python train.py --n_head=8 --n_kv_head=4 --head_dim=32 --vocab_size=16384 --norm="rmsnorm" --rope_base=10000.0 --bias="none" --parallel_block=false --init_std_qkv=0.0363 --init_std_up=0.0363 --schedule="wsd" --decay_fraction=0.592 --batch_tokens=[32768, 65536, 131072, 262144] --dataset="wikipedia_en"
Each number is 500 + 50 x the weight over its row's rms, rounded and kept within 0 to 999. Layers, rows and columns count from 0. Numbers have three digits each. The size before them is the row's rms in percent of the matrix's.

# q: layer 15 attention query, 256x256, rms 0.12, rows 213-223,244-255, columns 0-127
# k: layer 15 attention key, 128x256, rms 0.112, rows 116-127, columns 0-127
# v: layer 15 attention value, 128x256, rms 0.121, rows 96-119, columns 0-127
# o: layer 15 attention output (transposed), 256x256, rms 0.117, rows 192-214,224-246, columns 0-127
q244 106:562518489423424483497496432452518431505450525388469522476510477592490525513490579460393486549577609390575514498484536493422470442431442484480476499441565573539532446481516378557512526505550496509389434500541417502454556579471541534511564564449543503541426469554545439396516430500454475568475482496503600490458419471509480532536596641530448486442550566526465487420526434475497465409548
k116 124:422484472471480512497431580531479502565446504509445619499533374430523481571547423537480540555623515491513497441433496481458509503556639530594525574569506449435573519403413548491454486451429558416548519551564469462498473535533534478519461456525583479526556520475551569480508556510468480496550410510428465513544523504549555457450512469624582525608470490530531497541480553487514482502530
q213 103:539458561437474486441546448471497455491553481603524429510500547556399462584419441430565562476538467415419488475508517575402538562532537533585500557490431438473496510504464418492446401491479547548491525437555544443456519509456441543497490507569554461484524542547507510548544546545505426581471431542486499587543605505519516525529478533556463552498405425546531492537503446392580613427583
q245 117:560491534421458478493453448454463383473533452554487421486510515638494424504408464519482483445527448430549503574504540538500508533493555515479469515369520508499471589549466450482549608541489583442433469450552541545474510465577415560485492494525508545442429461530498472501531471570480487524482585563504534569464527579562531575498515546483524507520468476477507520616599550397531503502501
k117 105:440459501624580471409582465510586464545450429526537505444542522423518404523527407483491554465498513524559488508551579442560438420591460506516505573479592527463535519474533497501566353566485457535538451453513475585447527524388557582527468569410406550514481561516497466583530539475527537513546501443498566516527572471468437460495543427437552461521463488471486482608460518431515448520502
q214 104:529439506515551384525520471436512542555482564506423455586462427478512401570496548464564497547391432492464488416466457482549451522486560495470530575444455527482432533420492550463480504497505535487555397458561418525515461501424477488415561476506476444515499561531510588433526605491446555533408481491485526488513477492443476472486516499503466466454518499522516539550569490475482497561453
q246 110:475505465534538449493420462459561593495507504440564537470513467522496481491430442458468490459498404553522467506515430454453425571480470477543606486523489452530482505416400520587502440491417481442554472491571531495549465498500494490535485523529540499565521563534512609495593469523456557419429444519365521438523434474444516502558461525455502514542523591591374460539539494548514544546463
k118 102:517500581565518483417457505512539530474499508515507420492402576516445514410468456528576467493483458384434458478487603510506548403553457471512527551416558448444490588534544440543490430424472488661471474572589500462545532587551510486611516550463465538488418521607569460551521551539504456556542503557544503603496496422429560432447473544498460430478479470500475519441481593464523517531550
q215 103:437505534453464496459461392599401475478476536591509444620477572446552462511590415560508385485552467495567522481527448497483423527522471508608487435494522494550559536500428447548470539525484472505554476441429546549421519492570468507464520443442519580500454514536355528472510558520413490533487501511517518464590442475535530467576482498589435557420424429509491469496537468511548478541424
q247 121:564511567512500446441465425461439439479453489558538395444477574442580432481585442536482482463412503455602514443553554449496506597528466518527504506437442508589426456485457492532582599501442514513554478342455463502513507486502467512548547528485561497483404459547563517482486560501436621527512510495578548471562471506527467446542568509476390529429430364457503509478556561501545499509462
k119 121:468556455578578522478490527484527493544550523502599544479495504530491549616411491446524406550441535485580519540432539491495598471572530588507396623437516583439524487536516395423499435532565516489491551530536467529454532547484548564571515527483504489497478459417435478528632425530533511436488479503510552585442565496419575477413519518407533452522543484484494480442484486492543455568535
q216 101:454510511474582552423553502532456473398439457402398476564537512516479424532479567553514451490473445534514457583507404495511534526591503412535526552494500504516520507445517450597545416538477486509451526556461502465613411475526501429521598400530539529549477530441519475523533556534470563479504534457510546509559529525490445512511514501495492526537483467519535450598553481544444605507525
q248 116:441476482510613527465541389540554546473494545498469517597517456435520402433420509505540492415474486510447498457450408457555482461482349445466554556553457377529472512365541520479449444515420602467509561517477494537590510463511566423497548465501540440511538566545480538482559576543477604438461482484556509504545490470522376501511420523484520574563503406589538470599524480518484549536472
k120 112:495501495552531482512528450463506506569466467478539527506434550590455598403466444520524421518540478457573504476500476477576532501505507631539511527680433507520557478530552415621438509433504375498496562471491518516461564498375410540667517546508509509465443584342549459525561543473509532534536473518541490467507403511575551425489475520546447545520550465530396476504521515532537522522522
q217 107:481514516517552410533526465520512499552530427488551459521433439479464494395501417523541431513475453524484440450438460466580439515498515505554461518567511421435496551461475532419479573399481361503529425521581437542605496541480442517501501476477448547504436555510476542506482533441499451500490531507489529400511468547507437527531523496469530448468476491508437517507543484454530442595446
q249 107:485477572516502480475547521432557510580547446501555545557480470478417525494390417468432479532494387478499487587498456455549400493567513589502507463600526371517477544540524509542460548477501379509401557512553491521512511455485439473536480453601509530551495571401507569483547581475492525452453488444494511429534456492531472512469600486536537419484556499424487566519550568436509530538494
k121 112:554468476525582485520500468476428442471563460494540426529501508550611422471458472426526483445387501472536509549635554435536448439550390471503484445435489491459446527547451404465535494492510452497452544567537377473465490526511552491486550462421558497444478498490521450534434428488552551487519509493630540496490373445469490473451519560491506538412558499502517480514513468594552434407500
q218 114:530520417500552496485571536493540388653505509488533507501551547494516598484420525524466460466497602595391537523506492499536493405596452557411470536532495508516462459472529470466518503523532504487475559522526472478454455523506524483588489488430487561588458517424563544508554506580453590399408522467544597451488538436599498579455461541477544458565459531471583400609561459571558474512400
q250 104:475498459487503474458491476442489410513476502530467477445478518534526522594505591481511535574436597526455477481546606567529544386551436521469502520439501602506409384472546436500571522542604512510405459545582432560477444570523556437520527606508454505475537470427521502593529483518451523487560519490453589572456523509530516595558483551450488489462490460408528559487482476532558479475493
k122 106:481503569471487498511466505548618547501521456532602569523462414534465446552554470497449475525507539559502569576576451520510579525505471520540461474496597496435538517593448472523454533552459497539430501451446484479453476441543586515457558496458480485550636528467479482522499471531558455390448505511434538570516399472500513423437609521537502434491529551525409519490547429427440464495498
q219 104:495483520477543481514578433574451510428562439441475386483485480549443425389516504555553528549376523522506457502514484409523506491506477460477470441409498475518526531575489480562522601463527474566449476450428468470476537565546441408519516452548485566512500585506576487539561459479470556466497526500457471459407513501459628492464429525423478565403504555463432506455478513472469485501536
q251 112:422519545508499569478634500485449546521546413479438503550526476484388495403532519438536541547427473487458540549489481415557459414489462466480467475504529569488550530582516436576475529452616495511486533563477503537496537545496489404514542487565463432487480519386457523580558533400589532498452508487574499459400486493430517538438547552590532455404468468540521580445480479509411411479505
k123 113:522489376451505556560470476510543478522494437495534537512483465472543500516431536563518512462552583561512552493479466626495548569545514456506568465510514555428587469392507580461468465511433472416523532507510524485421502570486460544477491482467619566504484492479533504411546529563525438552521502404487460463560473520585486437554538438493403480478542583436486490505532425547564580517460
q220 096:520513488504468491505519505463465509510521444424558545482496485440490624544468454497442566473585512570476469535561525501603499446506505493479548472493552511462485530471519522476452450454571512457485514554537439542598574569475625408586527537610450482467464541506616443552470517461535376516494530547427537462485577497534454509581515537422512517576561513511488493505523441413426495515525
q252 102:508534511474542457575497484467449436495636523423507489508537593508572553553454511633444515415479366492526422512557473449553482547537455492564528395457660581425484527472499468462472541351509478453509494517508565545597520522452424494600528536587502541518434482445493441548423543481514501539470532517600573490503485532599500451440518563490528531473539528563524552541541525498480462480498
k124 098:569430476505562596469520584522428454474433560518385539460510442530564391565492455591451492477516534497545482470512453528469472504460488542497555623506506528518511459593557507460528617510556479525497445585415414510443435534559551513505526504541541484457564512499386535525502428379474536505489500490481519487485493580588489642627511536531488573464436488468626444495466542545460498438521
q221 114:527535454620511487495480627565530518547487558505504564428508470448530633416589557552477537484505528553463541446398512604515432441497434443521525531552475449451421484445564460443507418476504496527558518568465473460604391479455519427586430491413463472507459450482466419506529557508448475436465456409497471563526559525553496509554447443425467553567519509479476447628557518563518517482548
q253 112:506523472539514439460487492656490524468441549504564586524518393609489539551491492527471455474539502606460486447508549516539532464544479532571505504527458433462481395493511388490474407541598495531514472546427471476558450536482589447486532531480394562540516514478495502508480450576404445431461536535408501590537516555462586568522469432435506499533551568443409440555518484448481509573515
k125 119:454498470469481544491500521440478587473482563523417429454501468463419561484674501515551546570407497445372546447556414461389487555446574480456493524469513471552442502564448537403491539571427558580545463440501420415510431456499467542398513493595501440545590469514522580511530467436462426473480451508533495468601443479463487519519473474538541567502438381529546531465432552517531540513508
q222 110:489533490476430487493524430478473434483444530488371496443587576515492528555479628512426530519497382545500516536507427417560557570521490554422456568607423434535438477503489553482466464469406566440416495474507450500639441524537511544510476456524600489554445488389563563510497529544482596457483415508522608503590491546434486519479590568512578510523476458491592468535511560549538557427487
q254 101:417529482519468399511458503408576504429501492537446538429520462463548527468550537549507577457503481540514487380444577524447476554468491544450531544521489453492441422482568586397471516464370526546514531555562468534574422533519485405467448473443563416461512554519513546467501476565550492540459414484470531528597545487483456466506509598496473508615493472603609581481454501576497519509516
k126 108:541459505478527493537436434547456613546503475499541506600442554468455524477523644546497466546555485481485367595459457446535590550557510401472483477499525436488496410340499508536515505509490445556469522433405479476506522451451452486469511501523449520523532472485492396576513585472475564397454554568582512485494464454529493536506566475507484573478472541468420446391560467515445461528519
q223 112:521483458480460503576415503472564636516459499501471454478489592369469515466448578468551474544428460439497517518496512481487448476463539512462492475528530423519463483532511510574476515603489525563530455531472469540512495419541507507522455517547443354544556494411378521438470462375483456544508453568461497458489488486514491562495483551557466458471412525501473547539424511570463494571469
q255 108:568500510550461481506500575528580562535418495496437515393511575424556443472494586504575439500524575461500503436547481496542430455490464534497482561443528528515446530496512598528524546496385493587558525509578419490522550524484429484461489480565515426444495573450481469490423502510470522553457453484489387444511518484446454517568450488435423457433458510465593674409422521583533475482445
k127 111:558534456468475499445541489507486559507495460508479460480519559644596520548536548518440449480518469581517547537476486486513585557569516456462453496498468512425534422535484497398483459528500546508507529474439572497504474602463511466381463559487568517542528522513573584432449572541479564369494519588457491444434490483464503489505533510532471553485556548427433432430534503562452523471524
v96 119:524482457514514540516575396467518497447573590431530429479558571506472526506510444482557466534460485573485489442494536529533568556479518475570478405463398494481435523524474539488500500524489546545481534498571477509500519525483460497482571596500476617447538478436550472497587537553456500529485508424480476578467651491424538427476458552481462543618399507463553549497490425429556559484464
o192 108:477419441379557524469476447453474479488522489522556445453593535577516442520520476498496485520502531488568534502492528492626494447551511644520507422506521454535426499451447497415498461440512548470513500568468567519611500525537468541505524549472436564509492480446517544510519589493530491508479437570562568474469510490443458461435540494420406466575457418541585586513478499502601575493531
o224 125:436391493436514526438471426486419479440539508479557488498712562515545478515565479520509457476468557503513507461541549474600438474510410628515513504472580479479454516442454544436504440441505500466542464509474519456564518551573531558460549532478377549579460520498552487492540542437490437460506399526488557487440535552439468519539530497421386475533468445525560525538461529478608492515487
v97 111:517486366529499503516537430492533473529481472497459459364571572604469454462562579424590545500508477497425550443446562504441529532586552506564560453487482474485476440457461477544434476485428493490495584529407509461551593503404470499566444483508522450484485515509460443558460514450423471455545612464535472570465502430463461573445467459544500523537451465530448504502518552498472512471616
o193 111:501641596497449519540521481457520538575601561486517597478538565518462499549462486503599552466584512529482446462491476553563526508565527520510524539536535561509440494434592561528528507468548466435521541520450620543457613585368436457519527472517451491406525488501446465517584482463515441526491620566497550598522501524540538569478424533473417543571557476451637549534487513447514603472513
o225 107:482634575537502528569549494456447481527571546466552534472578462511427455520486475473564518471586546419489445417512505574538501483514460517483522515577547491474468429407537545565432537473498461385513585543418591548467549589407454471458508461465465493545527483549473456414529461497552526505521591463564598554499543507556532573489459509515426541604579546493596477588497464563517551501554
v98 119:504520518509499577582452439519536447539590535476451552600541547531501515546467493491487526585527510491394499470432510479606509505604559524571526468537406485499525493510483437567506495544488488547348546525461447506512520517487454544504557548450559446517500479381538510548509589493397505524452469570540584545493374404512533402484587400559420456559526468517467480480574458478469569538495
o194 109:520591482430451522537463486429455411476454548494489553506568613558470564495536465557364474574520544547563628497453467441496522495518483535488532473511409504527518559472474508521466547445443468511536593429483592546529513547526470546487592491566503432553522465498535550475473452494571560490489464573532559488456424435442557451455434491556439528586534490585489422502601510537525561500466
o226 110:505551534505453510576422458446442419495485483514524558504514516479547545444563501519307490514546571608545531503499445458434515499489541530519497478491471560479500533464453512540466531485470527542475497406497505535496501566477499542464632448555470438461450392550501494471479499452565558508531526569505558535511451417483589443533477498481375495576534508554495400567592480518496532565430
v99 125:486521527433489527567501528487476487505483585502588525423554554495481556425468435423549491541480508505507620542522514562585471419504502561383459500578423540522469472547599490514427571542570453524538502464453517454444548465509539582514550368440544467465572407531478445518508399527493447405545482521446446444500604448582464493498447500548532464466468514413513531502519433478562536457474
o195 111:512640496535468408556467564494619532537454506471531581511441436583520459433474553479476443554502528563480535538511355441570581440593479463520491530597445421469561486489555497429398450508535481539456464504544569509596437552483595517545519461509434480480519468502581565484558476433495513450511512442513501506476501475519466482541534593533497470510497509467488448530527491482466603447571
o227 120:505580500504519435549483492497569507490406531477485576484469474577530445462461545466503449621521533502467511574506397392513582424558432449456452513604452373440550513484587444472406486490480480530504460555538531551532525529449561541537527459541474471518565470527587587447588469435486500451486508422526521512508578502569456532518524548495492529453483492511506480508526479525485562461495
v100 119:495514594496509467499502542500489527553481480448423477531434482513495521494503495516521470514526516533598526445522542523605448529566447479459496632608384531544431524523490489500462460483519489495474444488547482469502441603561492521476526559455573438560379477502628549506468449566460545555528518485402542490441469497437524413546570489556506467572488489467525488529536632437434511511453
o196 109:523376556507511477547500480520368464480477530603535591527500492547451532515502449469475527513482451514540524436468461425433543527506577493484448533524472514579468520531451421463439548512523528535543486464577452473486531469489545471422523472546483422515573422502476476520493496509469414435449522455550473413507433489524460454657460465541473448548521453490447468486516565457494557540451
o228 116:515519566586481473472486512425382509543498535605492582522467464562495517495605475485530576509527450546624498415461483445547536571515583530476479588517478501589470558556431471416431501513526537518546468478527406478556505500485533456481487511498478463540477455484567476510554506515492485431499479477496569433507412499544513516606475486498488481544430422538456472503568584435499545476460
v101 112:515493435545522472525558489471570500503468532407400444506599581585533577552536438464478516474478471607486591553481523536470600508523513496482492481481418535507548441561513535496483489455544501532463558504403554517513537427389507415478468469491427516490469481449550481475531462496562462458428585476491452478402587468474513546516429490523463499533499527470458549484500482554448589513457
o197 114:483691535557510491536495497402581515564593516366444624524516485551503412512530551507547463504517433590475523499442414474548564488536462533504548497585517528502471518481518579477551462403470474449490469463515451483551574464425478434524534535562469503433527443475465509482634529507423458471454555549507553564490486522467534513436439507486420526526554485484555535429546466508458529469558
o229 098:486644520616539554520521484382548457471512499399473558462610537533485463505569578510539424511559498545495515465466450499479579444557396542438580462550564466530485425497543542478556527401453478503588480447461529460523535445484510417555512484530466538505527507466447456494573492605499426469476482512466536496495460523461539549477437463494409561515511518564508529487493487568520520492538
v102 115:422471574516460503549552502506563439425609488460496461512558516538514525440537488489601483525465553468452557560600494456472494471486445383489527523458515363455533554572520562550462593506480488548470419561466433452476442494544495515473458489390460513538569500509525507518455466511501544421457527554475469550541500472568490390486445513542489493492520564502453429469464479506651492439550
o198 115:477510498445477495510540443500544432559520397504519373437569502549502400387545554506590558455540496468572508486497507488545513456609514548458558532559479429462459434469437497504485600487541500490485504556527605505547473483535441541495460413532518528561477518452465493501503483520515570564547455511520517401499533578490512529522557544508531533538591495495529506511474535588510527438562
o230 115:452541485479460459484515469534559422479520479498563430403628552491528506397605520499566529397462551525482582472485530451487467471564447487410580477501518415520525397482534457485529535439503417496551432499519594457521432478493457511488456451523460573516548559515468430507475516497543579547520453516565499493467535584520529493533502502457489562502613459493501475540371489568546535500499
v103 104:445494486498555510425481561417482495392515385549535493492444502451507453459520552508569488554465515506555431535491517435566473458510420449440583562493549507562501451448525503474505521529508465430546481498510469520572547396447569487529426518474544542455476635391438472482569518587526595463575479490571505466494430535438436465435469523526579507420395521519454526540567554505571447512589
o199 099:521411571494446508512541517522495507410567442538520417485595482509470446499543448528435519527451514597449405508440619550389413511454459419521452523401475528437531512453435498523555544499544532527538534551513546507461519491464454513489378580437451486546550568523526436490557511534502538465555424525497391558505540527423544504473493581491554522472438540472451483539488544507620338585453
o231 106:453514489494525448522599539474492515495595467553464451477459448599461430490519410513507577482464462584512430480451621587498389466515522461542474552472455498423517541460472477556549502562570549485483550504540523580521449525461439529534427561469490466467490525515565467527569529517518516488551513514545434556506553536460534485488540535563556542476415477405516496529506513374498456575491
v104 118:509501524461494475412614446487522526604541550550532581421527431539457479452492479543468569413549428555507423485481566468503478534579547477525517465512431528572451498506575550467566401512537471606437454516458560558627539620577469569494564412565411391542526425556561538568424520432500466525485555519562445548593515449562471493540534516517463450562429473550561487476444472430467551493531
o200 115:525471570418448447513496500601449477507539500544572577503531525480502484530462464482597466297508493517457583494566575477554443492467548533517482436584528512576478481635610524466426395520502510487494527394549519436488530639506531501454529446548409460470503441510470561453605489424419429483497417502500558600481472506477530451531468479499444415452541462490516515537442502473420524495355
o232 114:532403583417444446528471535620450490565527500547516571528502427491479468547445431452553539475523435469486523516548559450552511530478549515582497472478477544557510519563544477504424493507546516517433529503565502469440559643404560511470514446476409525507485489495460497378592416434381480552501484479496555583493444495561523466562527527472396458549525443493479453578460528485461541501374
v105 116:523513470484506548546494597471495519496533418506500524603408555449456440469468437491559604556480489509443514440537578489552471487454444437568479450513529472487490458469456493550479472492438553525499513513409590429567502455468449566512438417462517427483493542490543493458439524510455519466538507478546477454488405377514460433564542498594487484468445550428464554467513445526427481511626
o201 105:591482440499468451484485549475447494590506478576544519519512541615493490557486499581589412478538474546502491445495665518552487496480531491572432551482465442430465529559495529413540507505529445499573519497504627507606512501470497555474482471520532561477465510544507581556508496483500482462587493507510434520496470495498515542602498451552521517556574495527542470543569519419529655494552
o233 113:558568407516488516508537501518458514513501478599450452587445431545473434549478479473546514568558454538526456501500629566525443532430556477600447576478511466430518541491456470520514510508481482454483483539469508504595478463494436557443440444473509507514409483565469568528449449435517524495585514488568436500451555522546501594473511442516518507540525506536548427571511404377392554547598
v106 106:493539427574506472548534520502489520449466516479526398477526531479578481453529519373563561470476522506454582453466583556482497427473429546474468499450516542484467417495522498458459571428498457461474550493591496574486428545469517403466452496474439467491504548557492515490602447567476547494507485424431511478506549468395548456492511572529489496510454481494425526523531536525464418507456
o202 098:465687565585499545484508526510455588505572588429472581454497478508487419515536604545536462622502546476491421498482489472476464464509551431468516512462540523487438529502468487357582559489484523492462429579457459525492524555447447483459457514456560541477478461544455440524492447524525506474494534545468472567564519530485483503416417474495509550535499493505501508422532441501531530489554
o234 103:438800559636540550423545562499413504445555576445455536419546515503446468530553608552551443518482551442495438444533468495510440461532466491452506503505548512497449465511493520418557537490415520458483469528401454514500458531490470492442454484507554524584575476549541468541503452556529464451513424492488490500519547512469494504437496434548539568526465494549486547416504408517476471537490
v107 125:414498450468461517447431532456462469424530549459637509474538429469409517431469487493462387490492523434593549463503485535572567452492493519465569478500472506492569574539547502575478530445459501524592535483524547578531492500507511464445472451493515486475480498538550509497496519584511471512491514515495440512410478484514557508462412490551560585582438473507538559554467529450521585449583
o203 120:540494453621472488443542521591471461507565588540568613480580518522389517543465445523438568534467471584430454528444571520487497528561524519549485479425494473487515509552561459426561538570578578649576496499590571423496518551424570503479529463486473490493561506589555506567529523528477378463485572576477453494531568487550537508535482420441502508525478455453464521555467517435607600479463
o235 118:447498474612512436460525525552467528514550541479532603485499503549357516548502457472433551546499506499457412527409625519507492503605502554508527541444476413423581522538518418461512557588518577605482523544550494471479554501490524517489504553457449462539501520574519523530556577509446397427526521564527518472491566551519549562513538436470516558518454466429480532544444543460537544486432
v108 121:502497521492558508645551388447524399521483545619488555499535469530554453444485535467583508489541549549428545501468532437580453528531558518532505452530530537536445504565564521489501495505475420445501503484463458396512501470493596555507511405452503479558535395475456448488460516448533528444407423490497578548555410519500520535529469449485600558476568459514541494398537533551576455505450
o204 109:535369516428533564552538495481492603489445557584466558481516548434557465511476498458493520484503556532530615430513497494486513469518537465493501441511442495458498463483524531485480511567455594514467483509422585533554422523517513595522538411531548488615610522478490490505388522471546549453483446478544462494488392472499509486511494531531482543501527454561537527431485473577493519460497
o236 119:449397489418466506481449508468543608514501603515479541486559512437603508534435511494490482521466538481523525527495423451557538513470506478424448471549467455441534487486569532505499471616451530480428477580532590615515475563518525563546505438548502471618630480499568456419394518465533511458445468438533489499491391441524457521559496518494572465477553522527477495418550490627588488506521
v109 119:459488581524551467450481458465489533418559448506440486527430534489455530478456536556486499512484498487578401579547451441501459538619519458537606402533545465513521505503451451516589503547600423588527491488546466549570508511508436453440526533548476598462450537475517425496463573496489518443568495675542484484570439501540550517465475467454477515586434456508518506535535511522534489509457
o205 112:461468523603455570568563474520505455380590392528530431471547528487521432473538429421403496475527468554500535537517536422415407535510413417480541455424552444461530515543523441490451541490582501544458507474524370438422491577551496413442431504494417519569495552487493486508551499538484477553526442512479525542447533462475599476406543498461515495494484592484449475535467451571515318575373
o237 105:469410477606468450604545555509509541485524387531546524511484465518525460440538393420471544500509442533501539516479575438427421530582485485500561440410501459493534501560503441523432508534638487591501449514562474468464479583466501439535532536511444514528459541452420509530611559535466492537548478539549558511581533494502587499483525483480451461541473511437484461503471550492499456593387
v110 116:477492537479509470466447504486511517441629403537527457604421511595506565576443492514488519467538490525517502499523513502500483612508455412625492524524410461489423535558437516457475497519441554500523555475466431547489347519530430573532468548551580563522547470487501581563461444589517541436452514417468500545485467489384526477366499516557461593523557466484493547457512579581524513466532
o206 109:527428527533480539492505443494469452453504479602625466400588544539443557519530493523505549393552515480530501519530624503457535570554526438474458497400451526521497470448553518460522533463524516496599490463510511542367477503483492559545493497578461530434492464479472421595503484563512413572525562461505439503515456478494524471472486471554537526510574467465534531502476519470554607532510
o238 109:561420496623458517485526430444471549449544496582640440500540496514439581475574538521530560413523548435478514537480662469462454614516519497486479468381534513526513456516499508436464502462538491520613445444477486507440497476497511539570505555552437494499491527443507426543487539546473430494520487496490529447508525546443544516458494513534513463478560493447461491513500579501588552546520
v111 109:497479542518544494401492518466486528434645386500517480540378496491491557513487450517544510446519460498482455543575484452552511527527465460656578453498427469483496561542437535555551497494605383528534499542465563577654479449474404489465476547516554590491512539489438437568496500566611535507494519602539475508503442515521547493481447537505418468489549468624527538511427519546497572405507
o207 106:524510541563421543479512474515493425402529445550614440448605544540458519490602489497487495447453555515462554559487641465411463522487464437557466463385531482439487496577515529424474513529516526526546494414503498430366485516452517460472450531517451573463529526570485421533598506610448467560510493491520463589491502466501625471500526487498557511489558572493489538560451511451579458532434
o239 098:520510509601429466549528493512540475457536425555571457509470455531443546412620479469512587494489517514461566574442630476444435591543520495563487438341550492447536509591483468476468518562585560590538437422477508440401475503431484462556509531524472523474488545485477446550619544578454501562551524529523508496553492507516633466503520499451473490530538519440455482525434564401500503576442
v112 124:466523488486522535449560494491455548501481484503549542527557504502463570481521440501405435515498487575507429510471474533411513438419495602484559514509491526548605492498520508421494503497534513561466496550432555623481531378456470492524622532520459483517578535469560533513579472606516497492460495491541503416452497544587551545480436581546493586559524521559529443461494467473506582553411
o208 113:465517503498524527502452502441523476464565477478423478556510491551539438486495477458437494555458471599441487587451464537430491458452458478568509454479528423497592453503446498515533445477454537527484457431502493521506475496546536555516511570553413501572548525499569533506553515491443513435501404607560485471448546465427559527346445542523538446471449526579426536472531540568492405566461
o240 124:443344540449518545478474424426463461490554517558465491518437491556509441481460465457462477519503462573487439601454449535432534489460456500606526436468518429482594434454470465522546494537482574580493470408574499560462542509564522576568557519590455482520483493550517505525506496484399410532494485542521460443499487424422557565435510518488489472418492485535432493490550583521458453546438
v113 115:436538543454393409489494441510450508525489477506456433570521460465543488540484555452489551592490425534455495561535550434547393454443479534394426582533535477506462520486445485502476511502477547458447404458538409554473459499492590517508511584492378417565492533431449534478517517467569529433499514486436532459529482457449513524433448553576552520474493531495395499429598576446417333505494
o209 114:470677595567418495494501489579453528478568505454401543507505382475508418483483560520473531487543438501460431495458501466486418481455445444451495557517552470436545542423448474571569495417539438528475469540556445563491549493505486507475488590477448433538484429435503489460540493483505553456533394541477480492566518499513551522415422536468535456464581517488402476478560501590432397572444
o241 101:512722515619441497421545522491437533593457510458475579469554441465492487491489521556526549500519450443541446474482474449500555457532441452436516589519507476475512484438510497536530475451492419498509483510545450612536532512515538556587500589467448481476504411420498469462469507500499556487501415512539470526585501518542524555454521513526536446432485445546440509498556533504443536505543
v114 119:489506436481575536464477549452435478444483385583568539527579439489509529492466463524547504460504570538530520492494466514482522454434535463472469432426539575492568531467458538444460555489485654493606528434508511448440438480511494534485425464439518519511427476439553622498510580602479517496589499510544497447468443465452484532516496599495502540485563567502496501479590419551451562430533
o210 117:557416435551510502436384514474443528557503529563442533506544493537545511511475522493567483489540520609465475482416584582475539542558521458547449497442447494491529498544451553417473497537475482541528433568497614498509417567543496576505491523570529577466442528491599570591510527535495415487534501495516412517544456468493523505517493487535580489449495478562522567422553513441506579423556
o242 113:576425397579494537407433428467520564456539544546436511535479463478509512524401506452517452497556540564461399534453639566490465508514512490504461485457502458450577457447489519483460541552487533526483419572593575540539474539598475578458464542545516467487447532514561608519416486476487381513505501485519412483506551480497550598552502521531587467381533526509458515500540499457512450484518
v115 116:496524457471479436523469473486520547445579525448454465459515502507511511529453506499580531576513486492476441565496516507590520444471534506398497497519514527472481512507600536493522511504565440561515536454542498384519476511516512639522495434432569549453560505474484440557567611557496526440610604560510459490589528328473534490481470487510404418469585595528500574448574415475549544479561
o211 107:503666551531379450538437552544519527445496452353404480496620456525463540518550523450427399541423470475496491591469528373480471464516447464477491556536434519444461536543525606403401492491481408537524492519579517499510581502519471505496426515531474539452472518519550508439581539529560556491624501522525431598467497502502525533460443542485587542510577618555478470469508482561573553423541
o243 113:534677491583452420595526523544472499494428474377428552441596441491464535503514481439419411529450516496520488546516593436484528422587477447489449554488479520396438454527515509440392520477543478536510466492617443524496543532438527473508519466472485526425457517498545574395571498502545582530597572475591496572448632552568508540491523542438489513531572531483510498525523431457508566510501
v116 108:457494573470476438516538506483463540547536489512554482669474489467504568563479508459492515564508507543423560483516412468478558473464532535479468454585501451482526479517564494539577589499363545609560533470553556544511437450467426505488498487580395454452479492485465454460556517515615419491549522450403447448453523519508583539465493514480424551548571566443530512550496573555500519499491
o212 092:471596525541509546500549476479535463509541462485499563564516462571500429483467448571481523514465442494460493522516482416478498482526481419480552510475493456471480448640563453541627535502540450517590536454551459554545504422464563473485542526456477545448539452517517444456563525485570423526494627469477585498482571525608529524484489421493513564464507549488476510515521496518507585485592
o244 112:502490494548454593466546454484504534489394432488565542589560525532449451431552498568471535540448525439466527511472543417477527543587471466464551515440528445492502423641498471495515507529490426524608494470443439492554522389518526547554511547454504493542501481503456456509494564500519437511521460502510566420524547591520545575395543503494447549465516544568498566465475539565509506476613
v117 110:533515440504450537504585580515562514513372516526586557448500449551456578503534457498403511526511472491458600476496470495512508422607556510459470471565445503444498423482519437558435541551373551443441520541353553512445508486419440453534501522541420414555532530542479520549536528545476493488537503450461485466511449470494456541553511524554404476486510547488503447567536553480517607525571
o213 102:472682497434513455472479526434543462571468518486543542523465462549468531506472495570559582545561487510515479449493357533505561499570553514516448570547494574535496459537500498583514483512500443460510532478439578549509478513428497446553563523519499549393447473545542496527566492501464460471456633465524568494503546467486483531576499533582512491516523403497559458512510551344471601427591
o245 100:482651541454455541495445452457572424462423449457537455541475462533454497473446521564503488555576508542482505458484440482426506520525476461499486487619516521529501484518437523536463496515447424411482547449340535540478465462522454474448492526487551533455426506539526520506518486510528502454450612500503537523495490472485496457521471573601469563481611502504554446559513462514490485441540
v118 108:512509485459500482513533427497580452464525566441520508463507514607510520506522595496429554554515496541457493519486472462461530508458552591456537482552519403434479506505462430503451565491432524412494585504496495465479564515436492471557514403587485448528618465534519503503547425480397473439518533530489503454500521485497467575525491517550527558559410504551400507520461540475534515497532
o214 105:481691539586543569508562484482615502495490474436446493541493444497504479541471494522484588505563483513518341559532366455554542508513528554488528495515538510439545522448520499574573488457509418412505501489547478565463547513424496467510469453463475456459470543475454522458542476464426498538456641578460542490542513501544424539453461550450519488522488564455513466505475495506405521478582
o246 097:530623536583520539538580481447576478473451475426557470499558521495488481528469534535476524456561486430448449559512452401484521471555460509419549426570526436482538454516511507540483479449461369390523550492485510537515553540462527470499520443424494456556522563504446587480510473549442482523456568540459567473562504520473441463452503583547460495509549600464541502453509485621520551429584
v119 119:479538552515499453565479489530429444480579499437474451462427496551618434530446472514499537519500506483466419473477477569465527546475507493466366488471450501537527564463473524428429460450477512434508538467470486522542479490583464540454468460497555434564451500454489554501461549487429548501562508456490543486559514551421551423411604592505445513451605553520415477432510507591520487530399